From a checkpoint of a small transformer trained on Wikipedia.
Size: 8 layers, width 128, 3.61M parameters.
Architecture: RMSNorm before each block, rotary positions, no biases in attention or MLP, untied embeddings.
Training: a variant of Muon for these matrices, 150M tokens.
Each number is 200 + 30 x the weight over the matrix's rms, rounded and kept within 0 to 999. Layers, rows and columns count from 0.

# layer 5 MLP down (transposed), 320x128, rms 0.196, rows 103-139, columns 0-63
230,171,224,156,183,196,186,190,161,157,192,207,196,185,199,166,203,168,218,249,257,206,196,188,154,176,178,68,159,205,206,205,200,203,159,186,213,186,207,132,191,189,225,204,197,263,187,189,216,227,190,237,212,171,169,238,166,184,176,218,189,175,275,188
139,137,204,231,214,175,262,226,193,245,246,173,226,210,173,220,245,147,183,207,178,150,209,229,146,211,177,197,185,197,186,217,197,229,169,166,156,209,178,184,223,211,175,172,219,205,178,214,187,268,219,179,216,162,188,177,214,176,218,215,190,179,223,200
199,188,174,197,148,235,187,173,174,174,178,205,162,202,224,166,260,252,183,187,186,192,195,200,212,191,209,128,211,186,144,193,199,209,172,193,229,185,202,183,191,204,192,191,230,166,193,182,201,183,245,146,190,205,214,170,242,210,204,193,178,247,227,196
185,217,151,209,222,196,168,166,211,219,178,216,210,241,173,201,168,246,199,200,237,162,222,170,190,269,176,279,177,245,192,191,196,212,132,244,161,162,229,162,183,196,179,182,230,179,184,187,176,174,148,148,214,244,214,189,197,193,176,162,213,152,194,177
205,207,174,133,177,228,221,198,186,182,207,220,196,180,229,249,152,212,239,206,167,200,184,214,208,220,227,249,217,206,215,177,214,204,234,198,270,141,211,163,190,233,170,251,180,217,183,198,177,186,194,184,185,236,262,206,187,222,223,220,231,218,200,199
122,240,144,228,209,197,224,196,202,167,182,263,152,203,160,184,207,210,213,173,180,216,283,169,226,173,130,209,141,205,260,139,188,186,204,197,248,211,182,194,237,193,184,198,205,204,210,231,172,192,242,214,192,212,200,239,177,173,182,166,218,232,187,199
206,175,196,237,181,218,173,219,223,202,219,215,218,226,207,200,196,187,180,196,183,193,207,182,225,196,182,196,222,182,246,204,188,234,218,209,156,189,185,161,171,157,196,217,177,97,194,208,218,202,251,138,210,141,214,216,179,164,204,249,175,168,216,232
202,225,224,239,230,212,222,204,248,203,159,151,219,198,134,226,241,238,182,188,197,170,157,197,221,144,200,185,230,223,202,162,224,228,219,225,158,143,242,180,224,198,206,192,182,202,219,235,186,257,209,188,156,229,168,208,219,237,183,195,182,237,198,256
226,186,199,198,159,160,197,172,247,176,237,219,251,203,191,193,157,199,201,193,262,134,202,239,167,221,195,189,193,229,138,202,175,210,136,188,198,193,196,216,170,250,212,226,198,171,223,184,232,184,158,233,215,194,183,224,224,185,190,230,207,241,185,226
210,186,233,221,171,139,147,173,166,191,174,200,223,189,161,208,164,186,210,178,222,287,202,161,163,219,173,265,111,208,193,214,242,240,209,176,210,207,189,182,246,214,205,169,162,198,198,164,180,186,242,209,150,190,149,217,158,195,198,200,187,269,240,171
179,226,237,202,193,230,224,209,221,205,218,212,232,162,169,198,135,201,226,207,185,229,228,224,155,227,166,159,229,209,206,202,230,168,215,208,248,232,189,216,200,219,218,218,188,211,157,184,194,155,152,210,231,269,189,182,238,205,186,185,196,165,188,172
197,171,188,180,221,231,203,240,181,214,172,150,161,215,200,219,274,171,274,183,284,218,146,239,233,194,167,169,217,232,242,182,246,231,164,204,231,188,237,167,114,209,223,195,193,229,213,190,218,187,265,177,196,246,200,166,153,191,240,176,166,232,164,150
185,193,202,211,190,224,191,179,190,198,211,207,204,229,200,207,173,199,166,229,174,228,211,206,202,285,252,117,190,209,153,233,206,225,174,232,250,174,211,188,218,182,210,212,226,205,219,217,275,192,222,224,268,206,219,230,199,183,196,186,214,168,166,228
173,216,209,196,230,185,194,148,171,192,226,217,181,264,168,171,234,232,147,202,188,154,204,177,230,284,174,223,210,198,139,226,176,284,185,226,199,167,212,195,213,224,169,191,281,261,203,223,246,212,208,228,222,198,206,206,194,163,188,211,217,236,210,249
206,219,159,163,210,245,217,248,227,177,195,173,216,166,161,166,235,200,177,208,217,178,204,162,180,204,198,99,253,191,173,153,178,218,229,167,208,183,184,212,142,202,215,164,186,213,167,199,206,211,210,229,152,165,223,146,191,210,237,155,195,219,175,200
183,184,191,152,202,169,212,218,175,202,164,199,214,147,269,185,210,206,164,142,193,190,257,187,177,181,163,224,185,205,186,242,191,205,187,226,194,209,218,186,206,218,222,230,159,156,179,156,184,197,182,171,224,183,176,196,152,182,237,195,182,225,195,148
205,220,220,224,183,164,228,227,211,169,253,197,171,200,182,183,210,237,236,175,194,282,202,154,218,213,214,147,196,246,187,193,240,213,206,203,157,205,209,178,165,179,176,160,135,245,209,222,227,196,142,231,233,228,233,191,178,192,227,214,213,186,195,231
162,205,161,225,188,207,199,170,211,189,190,234,168,149,259,236,193,177,239,208,165,155,242,168,173,199,175,95,206,174,194,208,185,152,191,156,138,192,157,207,194,234,228,211,205,180,208,181,181,171,177,228,178,194,185,193,202,194,178,179,219,252,169,168
219,193,188,213,208,201,150,227,173,152,235,202,214,208,184,233,158,193,281,221,178,242,183,284,173,200,149,256,146,190,250,213,221,221,208,238,206,181,125,236,169,237,244,211,207,188,178,167,167,193,187,196,221,248,178,205,247,219,267,202,230,163,217,193
215,199,210,239,241,196,181,246,149,183,223,209,210,208,180,212,129,206,202,202,231,135,191,163,171,210,189,257,251,191,154,212,137,218,190,160,249,169,178,222,211,217,225,202,171,247,238,226,231,157,140,217,191,291,232,206,178,238,228,217,212,224,150,210
214,185,169,193,226,200,214,200,128,214,200,193,146,176,228,236,217,217,175,211,176,167,170,179,221,213,231,254,178,225,203,186,199,239,180,180,188,172,194,114,222,197,203,214,217,171,155,202,222,216,196,245,207,216,221,147,193,227,244,187,190,176,204,167
181,171,214,261,162,193,207,178,204,193,262,192,222,205,190,165,197,184,167,211,189,193,202,170,168,233,198,290,194,211,217,178,177,154,184,254,218,136,205,193,179,207,185,183,180,207,155,188,170,247,179,215,238,189,198,174,182,216,206,167,186,202,198,205
223,205,150,148,212,215,188,168,149,162,166,188,171,188,247,162,188,202,243,154,161,175,231,232,151,203,182,142,164,232,149,226,179,226,225,207,224,237,235,174,234,189,175,202,165,165,168,206,198,178,228,214,182,263,203,230,168,178,263,189,233,206,247,177
197,202,199,221,205,187,203,215,219,263,215,183,210,168,251,265,123,182,178,207,220,182,217,198,178,196,197,321,254,160,214,230,190,180,192,191,220,170,187,196,203,219,185,213,229,167,256,212,205,167,195,205,142,198,178,214,228,217,157,185,208,223,206,185
185,191,159,216,205,147,192,212,155,184,217,188,177,178,172,213,181,243,203,267,159,174,171,151,145,203,181,198,212,216,213,237,209,184,192,185,235,226,186,179,189,222,248,205,254,240,178,210,254,216,145,214,178,227,191,163,195,219,236,216,229,211,185,202
217,252,206,216,181,208,197,207,192,249,196,141,208,197,188,159,206,254,214,222,152,245,235,176,245,204,219,145,191,162,199,168,153,162,182,159,176,252,198,244,186,205,190,235,224,229,173,151,261,201,221,248,190,172,195,237,240,164,201,137,215,233,188,165
234,203,153,204,197,147,230,239,217,190,178,188,249,224,264,169,209,185,204,219,195,265,201,204,248,219,240,168,188,178,238,229,228,228,213,225,181,244,214,211,195,169,255,220,220,239,240,209,205,166,173,237,224,165,210,224,233,205,247,134,217,236,208,218
195,185,230,221,182,200,148,267,190,207,217,111,176,156,229,248,253,173,180,208,218,173,186,187,163,166,232,220,204,221,161,175,170,197,147,211,179,171,192,198,176,249,222,196,237,200,144,207,156,165,252,200,222,248,184,185,187,164,224,242,126,208,201,231
158,225,269,179,181,198,190,176,172,198,197,220,183,196,175,179,193,245,172,224,197,191,227,186,191,220,175,272,233,162,230,195,113,208,148,185,212,228,203,237,248,175,179,253,202,213,191,203,177,166,186,147,214,221,293,176,176,191,142,228,179,190,228,225
192,200,176,192,202,190,186,248,225,210,186,193,240,189,191,188,194,100,154,189,203,237,212,228,222,174,200,129,188,146,199,258,191,175,222,193,184,201,213,155,195,272,218,229,156,220,210,208,161,193,155,239,192,244,263,170,209,210,186,187,224,250,167,195
206,208,215,255,186,186,159,136,159,207,206,292,183,220,242,214,211,217,152,200,172,223,156,213,212,209,190,177,253,174,225,154,166,231,159,191,166,141,195,193,231,217,182,179,187,183,170,237,186,180,196,243,202,188,199,207,227,197,195,200,158,193,190,187
206,217,184,199,138,181,202,218,239,163,243,157,189,197,197,202,206,212,190,223,196,183,216,210,206,166,176,245,174,254,181,153,195,176,204,179,172,143,204,217,221,209,227,159,177,180,252,226,126,208,231,163,185,216,185,174,226,189,201,225,237,186,182,188
209,117,227,172,191,205,190,214,188,241,242,250,216,201,187,178,158,244,147,232,185,219,218,202,227,155,171,227,216,213,226,226,140,179,200,204,225,259,229,235,242,237,157,176,232,186,208,148,164,209,232,217,172,221,197,204,237,212,210,184,172,222,170,170
189,176,177,268,183,211,149,232,177,193,214,222,212,173,187,206,190,140,193,202,164,185,216,178,197,203,203,135,203,177,248,244,191,227,192,186,192,207,193,180,163,270,177,201,213,282,201,182,198,177,156,199,162,168,187,219,246,202,214,170,217,223,191,220
169,231,252,257,181,194,224,199,235,207,182,198,199,168,256,234,218,212,221,240,161,199,180,200,198,201,174,251,213,185,180,142,204,220,221,177,216,192,187,180,209,204,202,161,230,169,195,182,150,164,231,197,184,133,258,239,174,177,170,232,216,213,161,200
181,179,218,221,238,231,257,213,200,207,223,253,200,229,203,253,173,185,163,242,224,156,242,195,222,220,200,245,220,180,195,169,152,190,195,247,187,227,211,186,269,214,247,193,191,203,250,259,215,207,222,178,210,218,192,243,186,192,175,136,248,247,200,228
194,247,228,232,165,161,220,237,200,162,176,191,201,202,230,202,163,150,192,210,150,183,188,206,177,170,187,170,158,198,230,206,207,237,193,184,221,229,243,167,195,211,220,163,173,167,192,204,193,187,188,200,174,174,195,223,203,204,215,214,211,193,269,192
# layer 5 MLP gate, 320x128, rms 0.153, rows 104-139, columns 0-63
181,195,199,156,165,138,225,236,190,227,218,169,161,179,230,187,141,154,194,167,193,247,177,181,203,185,245,233,190,195,213,164,194,192,190,167,175,190,207,236,200,169,211,235,167,211,149,235,187,196,168,202,193,229,194,197,196,173,224,201,218,176,275,226
225,241,228,249,189,214,179,166,207,184,172,241,209,225,176,173,190,174,226,190,218,245,194,197,174,197,247,236,157,181,196,188,178,156,197,173,195,168,150,162,199,188,194,183,178,231,196,193,211,226,190,180,178,173,178,195,188,180,204,207,226,207,160,222
235,206,236,210,267,164,154,206,208,254,173,171,190,254,241,218,188,242,208,229,199,207,199,141,218,201,122,207,221,208,179,192,192,183,202,197,202,163,200,207,176,210,234,211,179,193,191,185,154,168,157,261,231,211,218,208,174,227,199,184,245,220,178,177
232,254,209,156,219,195,163,195,136,180,178,242,214,252,206,247,208,178,177,180,173,189,207,205,187,219,192,165,194,193,189,173,239,184,267,182,257,199,192,216,244,204,267,199,249,221,140,193,184,176,195,245,245,222,230,208,196,224,168,212,202,203,177,181
181,182,221,167,222,186,136,181,161,161,190,145,133,207,203,219,193,205,218,194,205,188,230,193,176,231,160,189,175,196,173,228,227,158,190,233,128,161,163,181,241,243,213,244,175,212,211,199,220,214,198,184,210,213,196,211,200,246,249,192,204,173,188,151
211,221,193,167,267,230,178,223,216,192,194,189,155,194,182,279,193,202,212,211,212,208,222,209,169,206,183,217,196,201,234,188,183,216,228,148,212,194,150,142,210,193,253,178,216,171,215,195,198,192,252,258,175,191,228,254,163,181,160,148,227,179,254,193
204,222,204,193,213,182,110,181,184,180,252,171,180,267,207,227,212,233,232,231,173,185,209,177,220,224,156,221,154,187,221,193,184,210,255,167,205,205,224,209,181,221,206,230,189,193,215,199,195,199,183,252,197,202,234,225,243,180,160,134,265,211,199,192
198,170,222,171,213,225,190,167,193,198,233,179,151,193,232,189,251,209,217,239,211,174,184,190,230,214,198,170,226,214,271,162,169,127,203,259,168,250,254,217,195,216,143,161,215,215,208,202,187,152,181,215,253,193,236,171,172,248,159,194,218,161,125,164
142,171,176,183,195,183,208,194,247,210,128,185,215,193,199,193,197,284,175,190,203,280,183,212,181,212,137,229,207,189,194,202,233,189,288,258,195,222,219,157,218,189,198,173,194,194,224,190,182,202,182,211,167,190,135,236,213,151,194,193,226,241,255,173
189,120,130,177,162,198,157,184,145,162,157,233,191,169,263,234,189,191,161,196,230,219,162,203,196,233,178,217,218,140,236,195,153,187,181,205,175,220,194,193,196,187,182,191,233,220,248,166,228,217,197,225,199,209,203,209,244,177,200,191,188,235,229,233
184,185,249,204,233,178,182,209,226,179,205,233,201,229,189,236,213,214,169,181,196,215,190,189,131,178,210,251,144,215,196,268,267,193,223,152,241,210,241,214,273,165,159,181,174,259,167,202,203,167,133,235,177,106,151,210,252,202,204,218,211,195,216,196
205,203,194,209,187,193,228,194,200,194,169,166,238,146,203,199,182,202,235,156,206,200,187,221,216,163,191,164,204,230,269,239,193,231,170,229,205,170,184,199,217,203,192,252,195,249,187,216,195,235,224,204,235,183,206,147,190,192,187,225,178,169,228,220
204,198,155,220,190,208,244,166,202,227,226,214,155,210,207,196,196,175,153,208,270,201,175,165,187,187,207,262,193,197,204,208,151,248,213,206,202,204,172,173,195,256,240,203,147,156,188,149,230,158,234,205,229,169,211,244,208,214,205,218,167,220,166,205
173,204,197,210,221,206,189,192,177,166,211,204,245,214,193,203,195,217,179,139,225,245,232,233,267,192,227,239,170,230,172,236,222,186,169,174,209,207,197,215,177,172,206,186,199,150,210,182,204,228,234,192,201,172,206,229,202,223,164,140,161,148,193,221
162,210,190,172,209,200,202,165,200,205,179,184,220,237,170,189,177,225,236,251,218,208,208,191,215,176,168,195,211,224,202,211,190,168,241,202,169,223,225,168,196,207,226,211,201,166,149,142,136,162,170,177,175,228,186,219,153,174,231,177,185,199,228,133
218,173,218,230,230,197,222,245,183,185,203,263,213,235,248,211,226,192,206,218,194,123,236,203,207,210,234,212,174,210,260,215,221,177,189,209,210,208,164,251,188,174,205,196,189,201,201,265,234,234,209,181,140,215,278,175,221,239,165,178,204,148,206,226
173,213,178,243,186,201,263,188,199,181,160,184,282,182,179,231,191,206,226,217,174,250,256,188,220,166,187,192,179,185,248,174,222,243,241,201,154,168,191,159,227,214,187,203,204,191,231,237,246,199,221,221,215,220,175,192,249,209,242,177,214,186,193,183
202,196,200,203,209,194,166,201,213,161,187,155,176,180,124,191,162,225,251,244,171,195,178,199,244,205,213,172,249,200,151,191,189,167,209,193,222,250,160,204,188,195,246,183,235,268,181,190,223,128,153,228,240,155,164,187,207,197,178,190,247,211,196,181
172,242,199,203,274,227,198,246,205,226,191,232,221,169,138,204,220,207,218,223,223,211,211,157,200,172,251,152,189,200,196,256,217,230,177,207,199,228,243,201,206,202,211,210,182,179,186,202,193,196,122,211,166,150,227,112,165,223,185,224,218,247,184,208
155,214,205,222,226,199,159,237,234,170,229,175,221,196,247,210,193,173,255,183,191,179,251,252,209,217,237,157,183,164,216,202,195,164,278,220,208,197,184,187,248,143,208,176,162,231,156,208,244,159,240,182,166,151,230,233,175,229,195,215,219,198,167,147
231,173,244,182,253,198,168,227,190,228,173,220,170,219,228,196,185,165,247,194,222,173,182,236,247,213,183,260,191,156,211,231,251,232,201,170,163,173,141,233,189,235,197,190,192,199,209,232,269,221,186,222,237,166,210,208,212,133,168,222,152,214,148,109
209,205,238,186,202,203,202,188,206,173,203,214,197,205,180,190,222,160,167,238,150,230,181,232,228,191,174,228,209,123,200,172,224,205,154,219,195,211,155,245,204,212,212,148,184,192,181,149,212,185,205,208,215,161,183,216,196,216,176,180,213,204,166,210
191,186,169,213,241,173,208,136,223,241,185,238,212,245,193,281,170,237,176,232,220,251,239,194,180,207,151,242,210,221,180,221,220,166,211,243,166,234,258,175,223,192,195,226,259,195,298,196,225,184,216,256,239,158,230,230,199,225,218,207,176,214,211,176
208,201,166,234,160,200,249,139,205,153,169,216,209,184,205,185,162,224,233,220,214,213,225,171,222,204,170,262,186,119,235,213,184,143,191,209,227,220,242,259,235,211,159,201,217,214,217,175,221,268,214,217,231,179,192,232,276,193,191,184,229,200,208,240
147,146,211,191,248,210,197,212,216,190,208,197,195,178,204,202,205,190,194,214,184,190,206,202,188,146,198,245,173,250,229,178,226,228,188,213,232,149,222,195,215,215,177,150,225,185,233,230,194,242,235,208,211,183,198,207,237,243,231,271,261,235,235,228
232,178,231,209,169,190,206,252,198,237,223,183,175,226,186,197,191,192,184,224,223,230,235,194,156,168,186,197,196,179,179,219,209,182,204,132,241,228,185,192,172,204,206,189,205,211,185,209,220,237,167,238,203,207,238,202,235,220,219,224,256,228,164,187
223,208,213,206,216,113,225,163,210,219,220,183,193,146,210,217,252,208,208,198,202,145,199,217,210,221,146,220,171,225,198,168,227,184,160,196,220,209,240,159,153,214,211,217,137,130,148,210,206,201,217,147,189,196,173,196,205,198,184,159,191,181,192,163
198,198,234,141,237,238,173,190,199,176,227,188,215,186,205,198,205,257,186,233,170,240,169,173,209,194,198,199,169,258,232,225,249,201,247,199,181,136,210,209,141,238,230,161,195,193,187,206,221,186,205,209,204,128,120,165,218,256,189,198,196,169,178,242
251,249,147,244,155,172,174,210,166,163,220,274,231,206,224,193,197,220,208,180,194,209,186,184,155,211,195,205,183,258,226,232,181,244,135,133,192,209,146,165,218,175,158,191,225,205,216,149,128,241,205,215,185,229,154,197,169,206,116,219,203,147,178,222
184,180,168,213,156,206,194,232,225,230,182,210,165,226,178,204,157,218,222,221,222,254,189,196,222,213,220,193,210,200,144,225,195,186,227,185,224,189,209,202,196,205,177,175,133,128,217,181,179,184,218,194,195,243,225,147,220,226,200,236,222,220,155,229
231,206,264,254,225,203,191,249,164,224,166,168,210,205,204,226,153,179,218,141,173,202,206,217,207,247,160,230,266,203,193,189,237,246,206,237,222,204,213,215,164,225,200,236,200,112,138,205,204,172,201,200,197,172,227,206,148,181,168,184,173,180,186,218
147,221,231,215,149,196,182,216,150,201,206,210,220,240,181,192,167,233,232,199,188,208,179,188,192,210,217,241,229,194,184,171,205,245,172,197,167,219,214,232,233,242,197,188,168,199,192,157,199,228,189,208,227,122,203,188,201,243,218,199,204,210,174,198
202,229,175,212,201,194,201,231,212,207,226,170,211,235,202,197,152,179,196,180,171,182,226,210,225,155,206,238,218,257,186,213,183,203,229,176,203,255,241,152,165,235,198,173,184,176,162,177,166,189,142,180,189,220,238,209,171,229,257,141,196,185,230,170
188,158,202,243,198,199,131,209,203,184,186,205,224,214,145,222,200,222,250,162,184,190,159,146,202,220,147,191,222,213,190,264,209,173,195,200,219,196,212,196,194,224,198,233,201,164,241,268,246,180,183,173,193,229,127,149,155,160,218,235,166,194,186,258
189,230,205,207,270,204,190,165,177,263,233,170,205,170,225,236,171,197,243,271,210,194,244,140,172,162,261,220,246,182,149,230,203,187,203,173,214,175,162,236,244,160,203,143,194,178,240,216,194,145,220,220,224,201,213,179,226,229,158,185,157,238,233,238
171,223,234,138,163,200,176,209,213,229,201,209,200,201,198,237,181,216,179,145,188,137,235,172,149,167,240,202,233,204,237,187,196,231,206,198,190,200,213,219,168,201,181,216,156,229,193,214,193,233,163,212,123,182,192,192,217,183,213,129,214,168,219,171
# layer 5 MLP up, 320x128, rms 0.164, rows 104-139, columns 0-63
259,179,168,139,244,150,181,227,178,220,198,229,169,164,271,233,193,191,164,180,174,129,144,190,181,218,202,197,178,155,234,192,171,162,163,212,166,182,229,226,228,192,187,174,160,216,216,150,162,204,165,189,227,197,228,160,146,186,183,193,149,196,162,213
204,199,208,217,210,190,202,191,188,180,223,198,187,197,189,183,182,194,230,200,178,121,213,227,235,168,245,216,208,207,231,226,236,208,184,192,169,255,201,189,225,225,195,249,169,219,209,229,189,213,207,259,192,221,170,218,165,208,173,223,215,184,220,162
145,194,161,196,289,267,167,208,204,211,213,195,227,184,205,220,154,213,232,226,199,203,152,188,225,177,164,188,226,250,192,152,242,259,151,200,202,140,190,143,202,224,229,237,192,183,177,164,186,169,160,143,230,214,210,197,187,184,216,144,152,200,195,188
185,231,170,248,213,142,202,210,244,185,175,149,199,184,205,213,194,223,164,188,243,181,151,158,173,180,208,196,220,195,220,220,170,208,208,206,166,195,181,251,172,178,140,196,158,153,211,126,189,239,193,206,198,182,111,176,229,180,214,214,155,255,224,212
193,232,201,198,227,218,219,175,153,194,210,194,152,251,186,195,185,199,226,178,194,239,200,150,229,166,184,221,167,154,189,205,213,207,190,264,199,155,167,137,182,199,191,204,178,212,192,193,98,249,206,187,174,212,249,208,211,189,229,245,205,193,222,215
203,212,162,182,285,195,229,184,213,220,234,189,173,220,202,249,180,181,151,209,199,205,242,210,160,213,174,205,265,169,219,220,227,191,195,189,239,186,182,203,126,204,220,235,206,167,204,249,213,197,269,240,210,208,128,209,186,174,150,264,256,170,237,211
186,157,225,208,191,247,173,191,156,160,175,179,192,154,155,175,220,207,243,138,259,175,246,191,232,192,158,165,229,160,220,133,205,201,268,202,216,206,197,176,200,174,248,217,213,193,202,231,196,228,212,221,193,231,228,234,189,193,238,226,224,188,182,195
229,222,170,199,192,209,251,185,242,216,255,248,273,125,198,169,227,206,187,188,154,230,164,267,187,235,191,210,246,192,183,214,200,289,190,195,215,183,215,140,221,174,222,253,237,200,148,210,185,221,187,205,221,253,209,231,234,180,198,215,196,235,218,201
210,241,203,228,220,175,206,248,194,171,184,124,211,162,175,227,234,243,156,234,183,179,185,152,177,206,191,226,167,235,262,199,209,207,201,203,236,219,162,173,184,200,223,129,248,162,166,234,223,264,183,207,217,189,175,229,220,284,226,165,209,174,248,227
206,192,221,180,171,187,200,170,193,217,205,216,166,232,226,200,240,169,226,200,190,167,232,177,228,248,213,183,216,199,152,188,234,213,162,193,202,207,179,190,192,209,210,191,218,214,199,213,185,192,227,214,165,205,245,196,232,132,210,183,223,192,203,192
186,175,156,214,120,223,231,121,173,202,174,196,180,182,208,210,173,233,198,225,205,216,232,241,273,225,250,225,213,186,222,223,165,192,183,201,250,215,230,183,129,153,246,164,229,139,170,210,233,186,170,148,176,175,232,240,204,201,221,167,186,235,171,210
210,222,154,157,220,169,204,200,171,181,179,201,215,133,255,188,217,183,248,152,241,210,178,200,196,150,200,189,232,187,234,196,261,161,179,249,198,243,170,152,192,182,247,194,196,192,184,167,210,195,158,177,143,188,249,205,200,234,233,208,156,221,198,170
186,143,226,189,236,192,203,179,187,211,138,224,124,172,139,218,200,180,130,284,238,198,218,157,147,237,201,183,249,191,196,221,203,258,190,153,186,189,222,188,201,199,181,148,141,240,247,192,266,224,230,283,202,130,180,189,231,244,238,273,177,252,190,183
138,225,233,207,199,131,225,181,188,157,231,214,253,198,204,194,196,178,196,158,210,212,243,206,200,191,199,210,160,220,175,233,196,247,210,240,238,166,125,171,209,200,223,187,211,226,179,216,179,200,220,209,241,175,214,169,210,235,204,244,163,197,265,203
226,196,205,223,225,162,179,211,229,214,212,177,212,236,144,208,205,199,188,259,201,139,199,195,184,202,213,193,208,223,224,162,242,228,226,174,194,159,201,234,194,188,187,219,204,236,207,227,169,217,210,223,227,180,158,198,270,223,163,228,182,190,185,197
205,168,186,241,218,163,149,142,175,220,238,213,176,240,233,213,161,201,145,147,204,160,198,205,194,229,209,179,195,192,210,203,162,212,190,146,183,181,169,233,210,203,223,143,201,151,208,199,160,229,222,221,206,171,157,169,211,190,177,197,181,135,221,181
203,205,205,205,153,188,245,189,240,193,144,220,189,195,191,213,194,179,229,187,144,227,233,168,198,214,178,212,207,224,191,150,211,229,215,178,120,184,185,217,287,235,236,196,213,196,226,230,197,213,194,199,236,244,184,204,243,228,209,196,222,179,206,165
173,208,203,177,160,164,214,157,191,251,177,210,178,174,228,220,217,186,219,188,204,183,228,246,194,249,196,179,175,193,207,213,255,141,93,135,192,167,183,165,163,185,210,198,189,223,217,244,213,187,193,211,203,247,164,206,210,225,199,197,185,171,154,199
188,220,205,196,204,211,196,237,181,182,235,211,213,227,203,212,167,205,182,171,234,237,200,214,124,222,216,243,159,221,214,163,168,198,235,157,170,215,196,208,156,140,203,190,165,209,194,202,185,149,199,194,201,209,202,198,212,220,216,185,188,201,157,128
197,211,183,195,158,200,224,224,228,226,150,218,147,188,193,202,203,159,188,193,181,200,174,190,189,202,244,235,177,225,227,255,196,235,176,207,172,228,218,211,213,211,235,209,189,237,173,173,187,192,201,189,243,234,211,223,193,200,247,195,204,213,205,234
202,188,170,146,230,186,179,172,226,201,185,166,220,167,254,247,171,175,216,147,193,198,228,175,199,209,177,203,172,166,245,256,173,185,219,167,163,189,201,203,225,234,157,228,235,157,261,205,208,225,191,178,247,229,188,218,204,208,153,202,180,204,163,182
174,153,193,223,228,197,221,197,254,196,185,179,185,198,169,214,188,225,166,209,226,148,228,201,206,214,174,157,158,177,190,201,206,180,191,173,182,192,195,106,211,191,198,217,185,209,245,189,195,237,173,226,180,163,220,236,221,202,227,157,187,190,185,213
227,168,239,233,185,222,212,183,190,216,215,203,191,191,220,195,196,205,265,252,239,242,161,287,160,178,161,186,233,194,219,190,168,210,228,161,208,155,139,175,234,190,155,202,180,140,216,162,249,228,221,194,179,199,167,230,184,212,182,176,185,195,234,213
236,200,209,214,225,185,188,234,232,233,173,188,234,182,189,229,229,154,135,230,192,201,205,177,223,198,178,191,194,205,177,170,205,219,177,197,193,222,173,199,212,297,211,189,186,238,212,179,151,191,212,155,181,182,187,147,225,193,214,215,212,256,189,233
218,119,205,165,188,162,148,214,230,194,209,232,228,221,228,232,151,228,178,192,174,219,191,211,185,233,206,244,212,209,231,214,198,217,195,221,168,258,154,190,199,188,154,190,159,203,195,129,199,182,194,170,180,222,226,191,174,172,206,199,239,258,191,225
202,252,183,181,235,212,175,191,201,201,185,212,185,151,189,201,201,182,188,215,183,171,204,234,204,187,174,205,184,195,290,172,169,185,166,166,209,175,209,181,203,239,169,150,185,204,191,197,164,188,232,188,225,229,191,235,169,156,172,194,188,172,213,193
169,190,227,208,193,204,221,204,199,217,248,255,137,228,228,150,199,167,205,226,236,212,193,194,217,213,226,205,144,162,203,158,249,200,219,211,254,146,209,209,189,207,252,193,215,160,210,181,208,262,131,245,208,205,140,182,240,219,190,200,191,156,215,204
160,178,198,157,215,197,195,209,253,206,157,243,187,229,203,219,243,184,168,158,170,188,161,234,194,213,201,195,187,129,138,184,209,200,224,217,189,207,233,239,255,152,224,212,167,191,156,253,180,250,186,219,195,196,186,242,253,163,160,184,216,237,168,219
210,265,223,161,216,187,222,164,222,257,219,218,196,197,184,209,162,233,160,228,196,241,237,228,242,210,246,199,196,215,155,181,139,273,215,195,187,168,222,189,181,173,257,269,209,219,183,228,169,219,196,215,193,241,195,248,203,230,212,180,207,215,246,188
214,215,213,219,194,174,186,188,187,200,236,204,196,192,221,246,222,204,214,196,249,203,230,192,204,205,245,204,148,202,231,158,204,196,197,238,251,210,158,292,230,258,229,163,181,210,189,183,238,137,204,218,187,209,193,202,173,206,227,202,209,184,249,210
231,212,207,173,191,173,209,241,173,195,215,200,200,177,157,212,209,216,163,251,218,233,195,192,163,206,196,245,170,189,180,211,217,223,189,231,202,132,161,233,204,177,213,185,179,285,203,180,178,214,197,168,180,195,161,236,208,156,249,205,187,139,222,269
234,132,189,217,188,208,182,187,167,199,195,169,210,168,221,203,181,174,173,223,127,215,250,159,215,154,195,232,215,190,176,221,163,208,219,202,201,237,192,201,225,225,251,243,266,198,152,190,206,241,188,176,204,211,262,164,214,175,190,162,194,162,161,240
217,225,190,162,216,147,249,219,259,180,183,200,220,151,196,212,188,208,198,167,223,180,198,196,225,172,167,222,243,250,196,182,246,157,245,184,203,196,236,264,203,151,196,204,229,228,171,203,188,164,156,146,258,216,218,240,199,131,191,248,203,247,231,185
232,243,172,226,206,264,191,217,162,178,204,255,179,197,223,235,174,218,222,199,225,237,141,188,223,232,234,212,143,167,154,234,181,163,155,173,212,206,249,196,175,251,183,164,208,211,185,195,185,219,205,216,233,184,171,231,179,225,204,133,220,168,227,143
261,176,142,173,187,180,231,137,242,169,198,252,211,210,164,162,183,202,146,170,244,210,160,186,262,221,146,168,215,212,213,181,192,211,230,291,247,192,193,208,236,177,243,241,193,216,225,163,183,172,220,186,198,185,199,185,231,162,201,198,222,210,212,207
176,222,167,171,189,156,206,170,183,241,164,211,223,210,185,251,179,206,198,172,246,165,237,197,229,191,187,214,188,129,215,195,249,205,230,194,193,141,200,224,229,239,225,204,172,155,215,235,179,220,180,183,209,215,198,191,167,145,186,181,162,174,182,172